{"n_kv_head": 5, "head_dim": 64, "norm_place": "pre", "bias": "none", "init_std_up": 0.0283, "beta2": 0.99, "lr_head": 0.00907, "decay_shape": "linear", "dataset": "wikipedia_en"}
Each number is 128 + 32 x the weight over the matrix's rms, rounded and kept within 0 to 255. Layers, rows and columns count from 0. Numbers have three digits each.

# down: layer 2 MLP down (transposed), 1280x320, rms 0.0833, rows 448-547, columns 128-191
# up: layer 2 MLP up, 1280x320, rms 0.093, rows 449-548, columns 128-191
down448:185072126087085118080111163153130072102118168089140124136138142162185156175132096133150140093088149081119051150116137151136160196134085056143110128104162173199155149148106153082114136063110098
up449:190046119099051052147140125127148114130121128154125178161144137108108152129143153196169115144111146181144151143166148122136155053186072123123178146121084151175171157124132078105158166092109117
down449:083060130095096079110130172255188092126159091097147159122152119161142049107101142093177160062068065154116210167089111147108127141098160105046183081184116175140099047191123118110090099121204099
up450:119193136103175145138098107121150133131173101108132126126090154138123166088082156191120136130111145087168118110055159134147134125127116156157120113167057142117132134165115122099103183175135120
down450:150158167097122152174109099142123073155166150159110137122139136119108166167145135115087159165166124183134111185091128116142092150136091120192081044115108194168152212216056080116203174133132138
up451:213107109168109134137116109104124124104138104095132116148123080121123137167137106098065170069105164161131108148105139135055093122135075112081110137167114145055167192132109130123156103146167134
down451:106180138148169150097117152120099097116134150152126073113071139154159112137132143096153148113149121121154116126109082107123114127162057116102118119130117093079160155102127126100114102130123120
up452:115144141166146119093113132174077133143131138193076083139173110090091097122124131133121110070195101097087144181135093122059118094128144121142108137140063121091173124173131147155118098116178141
down452:161146125145162200144140137142102092137096117129135104130120163154104096084178097175129125105114114071084160103108082064111080130105079114173114177115117145158109163174117089126137170112160144
up453:182120163156188138125142153093159148138123141179079115124119143130110130141142075179108136179084120118121144151141103150140122166142203086122099105090155127102120147080130141193127118130116099
down453:161063109164067137151194126178186191094173188092127139119119117128114104114117097109160115103195127097128115134144168115114073078055119120175132153130104079117104164188106085161175216101121160
up454:093137167147104119182111097169123144124150161157145101100165158104091151152133116178125129117110095166139131156117075096156103139150112117170146122189191115126135128068181123158127138145191090
down454:117131158090084122138101109114165161166086112166204141140176130091120075110135166135128154109122110192143145078128118144129107120092191079254071094164084085171129164098171139124120110137097145
up455:107091075138164121126091116163200149139128146129077083110073112096066177130110175167160120083150099128059133088076159205159166110151175091120117101089111153096120170166138096098122116137100093
down455:150092072078126067170079141111063071117107063081131161108105140150156130164161164106165107136117063138132148105139161163188136092094094096055197100113107128071085155110209107081107127098111150
up456:134174145114137134113170136101155117114027144167106174099127101136126170164110127112122157123129115131131126112121178160140160175159209044101094154157100089115105125147105156116155094155110166
down456:023176157108090121158154153125145115129144175078156116108107127147179144119091111143158137173178185151147103143117118188100117119126137166074135089104133082124140116138162118096123152110108113
up457:130101097099068217109081149138155110152140112114122137135123153126113169137166154131103133135174089125132161180114130133135157095151160046117138137138124109146154125159146121093149067111127132
down457:123095106119086155183129136084117146115112144156162159099173142161141123122151068154195109151145098112127118139147084136108127109089137166173144181117089117142152129127171093163137223132165074
up458:145120138074144141138070158115044189112170068069142110112131145101142120170117160123165172094148057086126140136157069159152118111159109074111130152109169082138107109143144112175120121163150089
down458:161132087162076142181204125026151182065122212084128056140094159123174082184097140174198145141192213128138124102185107170175084162159090099116169143085119078168116139102122081134145182105192134
up459:136086129170151097115137144081095100163103144145140157172152126115157160146121165088192160105123168133143114118139115097091114143127112068131120085141127117145153092095133126105185178135156125
down459:160107127128186121077116135102119163093126130124090094181134109133155078127151140126125175133172099068151140133148123114075116140118130133058154140161104164122058115120137169144122185127150162
up460:115151111146084107111107149145117112135164124079127146156106127166103113121130126152142107142115138134109137150107155177115153156152188087117137148114127150127073126172102148133102129099146190
down460:183120082119122101152116087155139170083152118127145116137119126101155117104160131100161112142121173105118122150156164165105142073128124105081162104113110121121131097123142158098206122079097143
up461:155139036184119151099151087163140146149169092166145116084100168068126098133130125142100142141153131168166120178131115084148105117156122084108164071119073103127113121142110097163085146125132112
down461:150136098167094162059126156166196184164123140097076161170086149096130198158088167126145127133138092160088131113132127126085117149120156098162126139129103119129130185145188102137131181113109179
up462:145165117146135116128046134096169070119105102134152179128117069099091120127147145123132114127119139131139116113043122110125150093109161100130190161136123058127143180103142125124145116157110105
down462:110185167112091060211181166131132133219172131089154113132118183111125156150170134103112136124165117156142148088092087118119130144103180166144082174194069082134149186170120192194196183122142088
up463:117115151097144093116105089129119148152170102074068116129103171112126105179160124176193127114122171130108113191116082217127174137118150130116183180147202128081121137199101163174107096143156124
down463:161193088124113057172162097162152087093089066149130136163076085117117078138073129175150092081089175140124118161107077101107091126068101102177149190141131133097129131104147098068181032109135106
up464:167128087138179140123065134171163170100113080157113074142111139115098085117090152126115092105098180187116174128123189170062186104084123097134150155129160147112139161111091053151215126143141079
down464:112091162129167099113081088192101108136108158062169203164094131139131132097123141160146106136129178119110134106133156095142079103139163079122149132140105134198176125154075187050137120102119133
up465:085128035166177090142071046181102146118120146100094125150094080127132198117084079086151153174110116110128152099139161125145130119098092149110098109119124122178082117096157076111140103108130188
down465:158128132124133151145120143134143161136170172168115167062155163078098140187132108145101129094175129123143121115127142108162134152102140119099140121193131110110120177225112091157061111104106170
up466:164145151101144121133079167086141108140081136142144138129090181133135115109127154157135144114101107128087128156125103125088164133125111141126125139136157092089121091146163117091113125159099164
down466:136171145159137118158095139123103084096166154136102124120087118103119151157105143116118169159099186124133105118140132111146092149173108176158136150147112111125139132130157107106185137151165085
up467:100126115143138115129110145119096129084126091158141126158135150122087142134104143080195091113126159110136104121128127136144144128118173123099148177174112147117160187188139098164114138182104129
down467:115126179099092135148110132156162107123124144172133089022150153124181149147126129143095109096083104083148100116157145134119115146085107170080164100127120137158138140116149127148113186096153133
up468:154124149132129101134101139114107128116104147133112088086132096111134126069162169136117163063163088106123097111121102165126092135147097124075143116122154137076104125126132086149089084160126163
down468:136136140078126094181165120156162102074108077188143162049149120128151118139098171092138108109156146172083077127095102113149144095140102153170160159149098204139172111137142087138120121121158145
up469:115061129142186120107143168085171101135118116205126145127133133068083131149126137168157120146135102195153110084094077125116118121145142095142091168124134141094104139131156100086098107146173151
down469:124141107099124103089100173047123156131108148110119116109167096161110094126080154109106124151179157166136133078143157093096189108127126118113166081132099195115102118123125156142178088126093132
up470:140139121148153120160128132076159149113138130202106122088096138175155147080174171146145105141107101148144062121124130163146132129089158162107089116125146159114220091089087145105149110117111124
down470:113091140141130134122145129133098146113115216111159153142205097080139110167108177103151139136085106179123163077141134145134123188161154155125084136136114099148125098156112115146179222113165135
up471:105113180121104127150122119109164131166179169106062103114107099131133086113116099152108172106078132089152140118107129168178131115111091143103123125151121124120220086100130109110127161183155086
down471:139114099071118156156099160120101146091128128116138149152089168166120116101121108164175117127181163195131164108092091145160217134099125137108074207154068045057184115101125157139115118105133178
up472:134105120169131129135079178087145107078146224207096118121150064140092142164192098168141131142144070171149143131138210131115196149121119109108151156113142097125121069132115097149156124085105145
down472:191149104138134131108094108131129092092166170123194128154144146084107160134128144082168161154140151114109188124135120116101114092108155127092120145145139133111147193121136115161104151153120152
up473:109147120158183137124126156165107160106173073161124112105138124163092117127152106141144103167114171120134061127180129141174155130139155105105139164107174186090172164142120119123086088147133145
down473:103140164087131140103135149122134157122124146113184140157163138113080130125099152138136160100209148170082118127096148157102143172161174138038115135116080086063062053174152154094101135059147150
up474:084085099086095117138120037184116154115170149114137120089110129127177155090084123081162135095156163157133178072195133090164164068164196090091152169092141127132169149093085134074161095169143186
down474:123172165184123127199143137164097176145167182077074089199095140137134151154090162150140169153116144127125127124132172113167101127119117136109120124140143087141093130129101165160104188115123132
up475:173113115143137079167102110103173164105134154087146117157104136114184134174132134116155176115111092131090159094160087055065103132150154180119180180083131137129119125128129118074106108137090109
down475:131130184168153112062155152164130137069140170098149132204078105098127154196099140148166151176111128146163115049176137120151131135143078108176152074095102133107128106151130112114173142133161095
up476:032172148103129133158177092108105100137145129100145143100107108128138102154153126142101143100095077149143107123101133177140137102153130055116149142140071148148137133150163148137174158105063048
down476:113146193120068138131106096137096129088110126174143169115079160147095163115086145073123064085090169175107173120112123107121093126117061125175143093122110116189135157105128088050117215142197153
up477:145097172136068118159158087124117086154097127197139090121129104161044164114159090133098097173125136102110106121118116133227100155151098143114123170147208154110161182113029124118177080121077153
down477:137147079148164161116168120102106195092147187075083123115150132180105046158118084158162093180166122120112110123159075142114149167083150090171083162131183122162117118097102113177113096133084086
up478:117155142097123128173108122126133141121119085135122094174140159160135106179135085117118137143123083104127041150109134126146143169120157102069138131150134150073182147162120117148119089131116169
down478:132129156095175094114120130139074101111147163093126148122145095073130113147141111115143077109147171149110136111148149165086124140098137125112147069138080102171090138118164108142187174126139139
up479:106131051140178129117105165101137072118219129126171140116156141136161116172141080126157130167168116131192129159138112140131127135136100104129089137126120123134120154129139199117069126142113144
down479:127131140145121156136115163123135099133121075139161083109143132175074170106180141154161119127135093077103147121103085165131114151102101151219087092123100133131105125154115157143148145145138131
up480:179183156111163087124145173122124054143180158100058122148111172128081092161148052166131112099152092115204137147139127155145182118164171153097064193146126088096115101107131172154152106122149152
down480:182138180152081105169111067162172188179105118130135117174176133103160176138111165153096087097124182120098131100167147118178135129120153081117150155178109156129145148114115173102150194136124156
up481:110137170134106124134138163122118117145199162119172140090134128107110138062152103117145142086130127100135160188119159126139132121081145142147119104110153139091146077111157110120136135110110098
down481:092139158115129117187115117144129101103167145105128096102121150135171094193110144117078136164101135140133128137184133146096120176088078142127098171144143115153148080100135147098097146117151108
up482:146104147166202175128119168135131104156193135213144120126093157110112100128152104155181142153119153118135147127104149164127130124123145143098133156173108091075187083131110177135148123091098107
down482:096122146166149162201134135148093123119182156052194110150182186136076147159116153092137129127131152128159139158169082119140116096118126128165150081110094120160137142130134085181109137158088112
up483:132114137154087150151133139072157109102141126122120114203176089129086082110152150139129118106178111072118144128132148178086150082153114095103114151155112137142148148074077134100114089145093176
down483:086110109194109145120135123107151120095122077132097067098101098138127138118162076125047182083217132129027131100139129080120152090158172090112146126193117117133075104089128123095128126107146148
up484:108108148121111157109085137047151136134085131166102132115126156093128143132163122149138112173085116095130101116174129111122084150108098101117128080133145143112185135073092126183118074121136118
down484:159126130149103123116161113122093168156118136142123138088135117122169092150143106134151123093093070076131131144163097101117128106135155136191116160162088170115113149085146155170142098117110148
up485:135145176113110107109073183094101114185157143153114154134108192115068127116110083129126127120160122141146137104156110072115119119130142073135110150082113140118141125112078115133153087159111118
down485:075184112109134135144104108132099102111052203121101095157119133112129120105065077134138160188117156126111079117116161188119150154160116136119161070136139111121088089156145122078153154146118096
up486:162132168083072136160088108152108079178105137121161138127109162107110128152106063125105128127126127119148141126119127217097101148162116111139066117229147104106156085078208154123104153143070160
down486:090144106113092167111134117148124131153157120069142125091120069090142115112110127160134094104143088113134085095131120116142113095142142133083114123138128150194048194117117126132152243145107111
up487:143098202154157123135078125207154096152105139149137205124121144143081196053108151124089079135171152147139203129110138167095206127152178159089139137120191122146129140107109110116101147153188150
down487:145103206157126063122105099138103080129153085046078094066178156100102118160101114144119183137121153125153180167123120094143154098144156148182160124155124072126145184155149114141178145182163098
up488:187154091128158106125151137142157190089174099052091127130119091111122123060103176103172155173146099196132059148152150113077149215147137119109131162112136125083119112120169171044147071114126128
down488:106112131198134124098186144132123146161142116104206117166111140138163087174095153121214143084120095122096141092126119140158129112118182095157149131152177143130103170131162136128199139145114060
up489:098067121149113146128099081155212135096180106114134180087119084118159159059165050129169142139088058145072147125075128143108104069127019179109133123162083099124130090168149103119133063144179091
down489:111095115163090092166143128151154112115144045148102134083112131087104099196075121114149064091118097164143133149121064139111073140130135133083162134135117088122149151147087100093118083155105107
up490:166097102137134125151107182149126137191129161187189130118173141107147210131121174156145164080101110078107098137144126173158140154180112192077110122097138102113137124085080160138155111164132120
down490:124131147081152100138175103128081145114094151125148095124138102081111141175156102132109189179081104095153150187099121133107115163116082118126155141189153107110145118166106123111098147127163104
up491:127078083155120168117129199180139146128168140179091095134029108101108130229158102121162107129101128101159130108149152125195084147119190122102116112140171147118133129126126209118153078101110114
down491:152082092165138103111096206082119148102120133143142088073077150111146175173104123128118089157090124087114084108190166126066140119058133142058126131081125139131101102151128104118130066123101103
up492:192118149111134093182111111148040125151182137143160106114113071193062142160176198116108157100115165041086130148085089101112167183129159075117064116163159147181097107135164082145160146107040087
down492:105104053095143042167110180130128183190094142157144095121116153121139092119105088147134112188122121075074107131100123207125113094132125172121137166157148090138107151138141096107132164193181121
up493:255102123199121121116148116122107139161075146121167076158195219107192098113160114141120156085205148116106157167141172092138070086109156098107180101106084151120118182147155077132163124106121140
down493:106199103110069113140193130097118140173182106196168070136171146160154180151149124139156164179052106111132138103135162131069153142170134151076101091128090130141057132162179090141150097176124154
up494:165116123201080178155046084085161112128085158132115147183172115178115093157124113218159185148080172168091236122116135139129101141171183169122057114026212145050134035147094054105146100158116099
down494:158087095132106105105074120132090079110119179087104108124125104129165114109161058126141101134130127171160196118112086106114142172155147157099090176177097056089170074155128112112177121048153081
up495:125113109159196158077113104106057131134171083146076138146188106121085104123146183163105093085122074056169163171058200203059065105159144189116144130049182146124112135151198145100146123093126124
down495:057120152133173068160124205111076099197048147143119092112118089170152076140118137121147153065128117143107105112123142120115159048064146085146109088151130107112162068098178123134149125114084134
up496:134149106153134112171168104144163157109124111178123099097110146113147132166124100153129127093132177136086127093109153091074151125084117146128075168142056123128167113121109167144134102154125116
down496:106156106116074131156164173158146161131175157112121090122154113161121129164124154111128144148149079123121096128122101167102143121115137113086091201116119105090106089147180124108121209150151115
up497:122150074078129155115088133153122120140135085101087120140064133087075103160107160165148162094176109123064161138098161114177110139079111053133067121103127105154124102129093136087057047123085088
down497:187142117085149090151110044122128092119092206098159102104069080148124112184127175129150151125151149138125102094106148098126149159094069182134100085144102072163126170103136117132135088148147141
up498:114122078100158122113105126124155159131152121085123129123149129142125048099124121147125204171136109136095133111113174160145158115123126127126112235127118080103106172099090127057121105150201104
down498:110124142090073093193085125116081162120106129142159128145165105107142121170151136128090067114085141107164110122153073122141105133110168087169132155082089081106156102136141082097192213135095084
up499:065152113136110060056158166139032135159150125115117160109133165097153134065165107088131081131075137062167138148091126171119128154168192123118128129107212070110200132124100184116106104168069165
down499:050143084171155055150166134139074084163140138138152162110167166120142085137162169122124128124147140127147140056152077102061108118136137115142146098091084091181153142146138097122138157194138109
up500:113222096098094090186131097159127101144140114144123152206124157135117156186153160150117143098150096088101134136148077102133079110134173133153115081148078124130101118104108129197128184131115172
down500:109092144144160080084144117170129137124140170135138169141094124151108180124146140144163115134128167149140149125124149126131119132169193100185070145102174105108078116136216128137135194131099090
up501:153102106131100230089126135105192116129084172110107165109168113160100153117093124098144139036144080111149132164141113122133126121065123075118115152142077123066108080147116087064120076067172107
down501:074095152145125106154134115063108091151161121099107092149168221127131107151082173178188118156101136136091124098118103079108193148103151092115082192148088094044110125127106098151137080199101084
up502:137148165143121087088159162102106135151143104087155159142113166140076203104149172182121099133131131122132130157149144103145151111164139104163117194173163144118080115154116075082115149125124133
down502:137157111160136094141123115097109139157155152108148103122106142137144100110129053154094126164160156143154102131144111127114147150093089120140119147062098109157175127099158146139123118145111159
up503:158112100193107094135092147149117145120126134149123113172115147145084108158118130186108139071134143064129147114085144051114085153085149112101076099180133136182134124138145073158138162075124175
down503:104150165123111125126121131163168123102179114098177117096130181117094144172155162144085142071168151051135171123106128087143111081109168152163200138068160107141173150087156185037158111099116160
up504:100169109153122105139088166174096124199171118155141116111106138074151156141129080120149135024163149164155148181128083185099134121139113087093169157113164095111119089125107125116114100147116127
down504:141151118109119083097092165154069161144138088072140161084150134178127150132121136195134113154088207187164091144092140145115107158148094089129111165135186110138137142103106097091173118129128127
up505:085151113115108120111169135075134070106151097131165099124165145144124140128176153137126170147175090122171140184090091135151118109182091136069101139116158099112127150124144135163100083081108151
down505:156104120045065128155139141158086121103138108160168126133151153169141094171134089104137114127184140097119126110059132119171132084090095135061123173138101174102161078166142087113162072150101101
up506:083082204096153118140131097112182046128169117139146157090113078179148125097113142178105101060114121129151128145085145236035144115140159117046123128145189179128138181135094106088168108106092100
down506:121147126137122136193190122127077088179103114142099076148130062236153080145159187121183076116098154119199106175133110056101124140161119147153154101173093054126148163098101154111141136183124107
up507:101099140151094130114139176130169115086096130174114116129114175101108155136160119151140146141139114093104113116087118145200098141120159173128107118158191130080113182107094141105165138129077120
down507:135119175090115144121118159129114108188178167096127143106124074103151078117125187113102116097139166096135175113120197096125108128098135090106077169111127080191143101143148160191138183112125153
up508:134182148094084157173118103160148180130187129187150154119080140107108121063121140129121133098142132114129133121099153125185147149112116156126097176183163118140140115120096125096074123092129136
down508:175112122156065087126138113169147153088098126123090111078078219125086130102116127150131164150186179097118154116128127126117148146075113164182064144107114127127106179127140129114055121127130123
up509:089202147136096161186154138116116099119162102154114109113133140135075074118155152120095102101118121155113059118188103135163117123134142182100145184157134087157104181129122167206080134111155096
down509:128166156160092106106166088125158104130090174136055138158173185105162078164093122138126190156125060174037168095101126092095099150145069142147113155146087199117112143075117126118098137123129178
up510:109099140122078107127097165107128131151149144176134076113154149136109122114145096133125160118172151138156140146116132171184138073149069095091091168206116096146086133103134154087111070099090163
down510:103147114098106123143172120106145111056117183118134097140083107132140130163088102131111143116088158169081086108168096180189103187109094162058130226116137061117120124133134060102144095046083118
up511:114154106206143131170043163124111099089119130086099172175143044081148176155150133100172206134103093084070146128065159157092096054164110089127103129087047096107129148143137107157090079163173144
down511:133122160155140058115133079124069126181147160129179119094175128091106119111110122136169115036116077122162155083197136124090138160166159169109141177111100128134141117136149120193184178086087155
up512:099116116120194149138081149083105072111200139115109095183174181109157153076155102126150126126096180182054114145124117109170112073172150149111095087154180061126104212105090097103177113157204201
down512:128129104138144144091115181158146092192155189141095012130138103147142098100106127169155163115122147062154098141123103124186134095092139103133127079153127132119124142135071170122130079089107106
up513:094086086170148185106074114107155198120128099127130128160119076118115107139149090138152112151100164179160162084186109077180114142141074130156123197130184093114051140140119116106076135175085158
down513:135101180125120097167203094206076095061069116082112160094115110156102115101150117138123132162142137111165110122142132087143141147104118119242070104084179142132100140132126118158165158163134103
up514:145126064081151146095123156197173116065106106084124146120136125107113110096117132121015111174152099163153106186120129087129132063117049118057056107132117094114115089138147101135097097091178202
down514:175131137069131121117150120120173156139214105082184149084173101167191102098166180134099169186117138091244089066100069147142119125110084139067087105114112149137109149091140174097174111084130080
up515:079102130134156107095044202136139104156230120114109142146146159158071151128212073100147108148141071096138190198051109090180106120090166081095203157084128095143098161120152164118116176100129146
down515:086128100103101136114140099125158155042100157193107117122111151119197153136082084117133102152104108204107093078098099119138001159128060079100095095166129123106158173142088130036149092099104107
up516:140106127154100132070138100133076192133153155142107140105099094152152136125105100153186198138137135118084121131152137107171123167080172147140155134141177100191099099122172134156128086119160160
down516:141157127161126142107169175158122078101121167155148117158113159157111137157145162141180171114183114124134127111136095140086090090150164094154133118112131114167170137151083068160161158111172147
up517:129182158182131143156086130143184100116193189159128125130145119145105095072101185163139145113156115117096146118113191227179159105136133124156072223121125162116087151139150149159112162116149197
down517:148131117136159116140159123087133125136175166118105086089154176103130063109152076144079136126089099134131142162077120140136154119180115168127100171143136113117152050111160117145077150097112121
up518:102141142139150162156074165108067195126139111143138164146183151102181187071127143127154117174143163147165130072138163069096106075154161117166155077184112153136077107125141134104118103125117132
down518:179145138144131127053118102090125158105190115141145135125137181132146118118144121069093119137139138095091075112109148117147124170188159090227130128155123116148130077209097122095090120091120155
up519:142106147157148118128147091112127109130124119104118109101163152138150147100141118208122077097135150155116223230100072184112058093107076116127106103122151145101137123132139126144117105101130126
down519:122172185110127156166154207121046153104053098134088167087172182163087188154144137133164175112089061145092163131139116154104112143149106099132109081174124189126191159107108075078120161141123143
up520:131167158100118177152112167109144117128144157175107118107105104111089164097180152132121187141069148145159099113104177146092121145169116163156174112146127111115154136150094114076099092118084123
down520:122094144064100194137162139161172116156130106089141129112108148117141132178153149086091099113146089116123158167092138106118154155178128126147173141138109131104100136134109104137129121107116157
up521:146127079129108187169150147114132106162111141133121150201130120124130097159146134182083094106123124143151133135161109084211140111135114169120144104043129091134098129136105123121155183178071091
down521:167127118189135114080117142203111097122144145130132106155118115127058170094149110143134126142101145209133102118111088130114093128133124111130083114145079104112117135113164141115177117106094199
up522:134178117119134123139094189141088127104182160199193103121185165129080127110145111135088124066196109118113108135132168084135089189149106076149159165205131103047121140088080120142117105126114131
down522:120153095138087123139112075118205125133107113039167137152121113116200122102112139190190115128173181125150135142132069097120189181148201137023118142140096174141090136137102170140103074140152135
up523:115063133122078151098095151138087153120171101090134115119141085184136151092160144182088104155103109101147085216109134163122158107137111162110151109164179063096133117049098141137111095127156151
down523:185119138196094131127110139142124175137160151126142069099157158109132116123139103173145107138136099110155151047138157126133152085176151098157184206098117084140183106148130104139162133131127100
up524:119191103144186095128193105185115129209098134137104117110138094107113106123074115129144114164126127113113116078160138138111096147156151157034124169100131120157109117121197127111145103150194175
down524:125166109142118106155116108167137137161151148130081110113133136126091114165158147131111180148126137142121045100101156154148080205128113106138161137122149089097130122112094137120066117091153135
up525:144162119095112158107132106176147067082048117172141095148121124127138160142135180130116094099099173140137128163160050123132137178164169163132148134180141157145130133121130122156156089147138160
down525:073092145181096165127149091174100113134058180119151085111134118113085063137077132088089099129164117221144061199161124123150150055096080162193141117164083154109133160144138127141109122158085173
up526:123130099155125178124153143126125129124157188173126037080217091142132145152164134116129131099064175129197135223090129157123134158160082136148188149100161084111116128110125142188093112132057133
down526:099149113110157182086130131133097075125093131128135100103166135085130078160168109117146104146073135101184119119126077083042117094152103134155164126126130106144163040102105084109108119132108090
up527:174126120110157138123125116097139144122148140164127121114131192119123123152097187170140071106117147139145123137126129133079114120106172108186081117147150125121152111092146126108103124164148118
down527:103094118125134105123088122155108101106147138125135090112128106157135107107113121101169153120061125114135127124177128117132070099178122182194166146121102130125100163116127153151128179132103184
up528:108132070131112089158091161113097110142144095152094117112225172126146130137126116107140200122124132183106157173182128107157129108169111146162093232148153098111102119103124109116090116160104152
down528:169132083122188147111147075121134137113150159087178081139105176126123148136128028119177153080126134128180159123141033039062195111192133141088155119092092133130128101069136141105121108081077167
up529:158133117146107045159133126118145141109167153114052177191166131141110114087106136116181139132154114168144169095110167119141140163111131111131172156080147170124144128099149172103222144115111145
down529:136149060126141138100131109128142135143126169108155104103129106128157071173160127076180150113099086124126153135111149103161115140077074145107137165121151151144100138074133136134162117156159144
up530:123131112120161174185117128123112114210153140149097108151142138134163162097131165095150164113167084099148051123158099148168159149125078156134102148149148126135110099189117146113096107092189122
down530:138120128123187140137132131138123115142141151125147105151075116100145105152112095114208152058164206100187157109079107106078092071143112154093091118117142094144127120170116137133112158155116074
up531:144121128105160113136109070128150165142098166145137125103138165085152120112110088135135138105135075168137087116099158217113126125124135115095135201086100173105121117127145077129076114122089130
down531:155115105091139136109127120156114159153156145082094163148101079174159107161121154155177061158148110154095118152197065171144094186187104107103132143107104132119193117124141136135129141088110133
up532:136130094137125152137120127102124126105138096193162139116171108147171107087167140106169148132085133098139103117108134129138112135145063113092091113122138139170156128077107140147130185161108088
down532:126146116096126129112154148167201087130081162071138084054111211190154145095148063139063163112232137153164161120150109156053102102116109194131128141207122080173080095163153152158112202160145151
up533:113135104157118161131098130048106120144141164162137149128127149064127194098141134105166105113155119139193125150115085155129119132180119128069176135145185196152184138120068113119153131116169121
down533:117091127112118081114127134112098135162164173116152153135120143139106079129137185119101067114121135143105116118060154105132108133125136135181152176151137133134211064120168072143101169156134064
up534:157098185149117070103104109124160145178153122157107175124067133122112110128152155145121087079124091141078084096173153094159156108153133091122125113162127170100198094081126100133177088135052131
down534:128114187118103140114130093142114149149121106117064152117120151143111153187094100166132158155109100132139070096155148119071091084178103148111172160138096136141133139120102095101115178142147123
up535:116120102118146147095127100097145173166141121136146121109151124076149103143097147119101109091157163134112089122083158078183146136145117135064103171155180134139143143098099110133114036065111080
down535:066188106103074094193148090165138157084100112190169151092076118101127128195094100115108142081149132052203071151108151162127161111165097102089201070111143109133108125152163120207120078166158187
up536:144135083188068184104098107096134135164162126147095152158152081132123158139146119126068104078175107123102076122133157166121092160119130060100134138163173154064077129116130136095182097165161141
down536:094105125159083098162100157161155133102105161055123138090143152149186158125107091105143124131109122146136166127139198120132105087129097146133108136146132084163097147072088103122122178113117110
up537:107122103142151070086114096130172177083096142167040124073208176125176201132167162138152119128101149153089167136119137143121159119120130048101115147099137149149137160166143142146166120138140078
down537:086177132122087144115165103163157182132117126128081119128165169108127129127136034111125130105156150136115147113158131125078096107177099116114123127117142090116134198183111079100126146113129132
up538:109147148124172128082145139148128112126066167118164119121083139165072049096164128111108098134081146112151062142102145154198131130129132113091169122091132200102111120208144153155141165104092113
down538:155131133132197080074124063105136155116134062127110105125163169160100146139101150134112173122115113170135184073157095106141154098173096142172101144202110098125103167125079132162153093247092139
up539:133117179110138150150155121149061132141176197089136117111163140173085183053126177141172164113103103136120146045133159097154125089090150085166076174173144083103074122120078122143137102150191138
down539:121109140073112070132219092141130129107128114038155088138159197142120136143142149144097155207093167144129109096104168106130080081097142179172113137111186117120147127161087075156136154112195177
up540:158110103163096116153113118138133110137070179185108116120155141139112163139150092098094111112106126152172132137160103119149137112116143123132063106164102053086169172105117117092158109116138147
down540:167123170195134109105143136145106069174119152140173149116142123104117111111106131118114130122199109139159122137108119146095102098107081057157080143116140103199117164156134084146132176151118176
up541:168088112168155138119136142122133110102177143098116142138140110098118123109141133143137136102125149153148151127129155134095104134116134099127177124102120158139126127167094088146146141104098145
down541:117106092139154119142157130150088137179143162124155105148080174149176136114136126083140105141150065104108116075111156085111091131094146144140126153122106122108111127152131124123166175118111110
up542:129127122114137140147116098151117155114113131115126131119121143129113117121139105138130129129148144126139133123119138121139129117127116136127110139113121123141134156126140136165113128139127147
down542:122126132133125128107130114120114155124139115115152128115138117126121138134129125130126128125136130151141146121124118131116117134123116141129127126137116104122126154118152139126124110136125130
up543:128119146118101137143129177096139071081076130116107097106172124193186117134117111168082152134083171096112104132153192090123149079157120118088135176074150182176068085153178119171105139164036142
down543:138145089182159143077121113162125152156067140103132168149071092133143070118085051085097087141108136045113104149049127141123171133088092163085114150218091151109138163126098152162165124128148111
up544:104143120123192114162102115188105169134067105196056124115133163110110134104106139144145152131141070127086149137159132117146116154121111129107115133110148187157137095152101120153084121094141148
down544:071071105136083130127096098137133168107151137145111143111128118162178133125136164090097098134149138161118086128163109109160069152102129141176100163081061105144046106127084153127122147114134071
up545:146209115144143102095094158164195137092138135169128090152187158123151131090145110099123153164104178122137143168099085106130144108092084064108133109116128160084069154101158173102118062114191174
down545:140103100102099109156073202135100135091142076095188093145161139123133059169088140145077158157084145131106125159166142137132086138077093124106112150083047118105145143121112149122135130115082161
up546:115152090103130113133141111145124136106070129181090128093174088140166123167108132112131096116104181094067128104186130180122188118124106095167135145097103146121131124124145112093043165134103143
down546:144168141088133113190148105139136125115161147095150131125111077127132090175120076146163095105150118133102156129070041075183099090139176103093104119167134096170154139138102117153160233106132089
up547:120174111118145164099134188128116161083131172128090116131063148199168097207132123171091078145075122142110124137070132144131097123111151147123133081146109074069131137097163133125117085066078112
down547:120142160167106104148177179148059114129149090087134131170054183115208159123060115168126145153153100145149118172156101101167141120161089163162081109164120091145107168115157129135139113143130122
up548:103128094120114111086178185136068155135182156090124163139095125092122097186132063173093154104123136111150219148149146168129123110116069134063161078143145182076134091125097150113131119125117094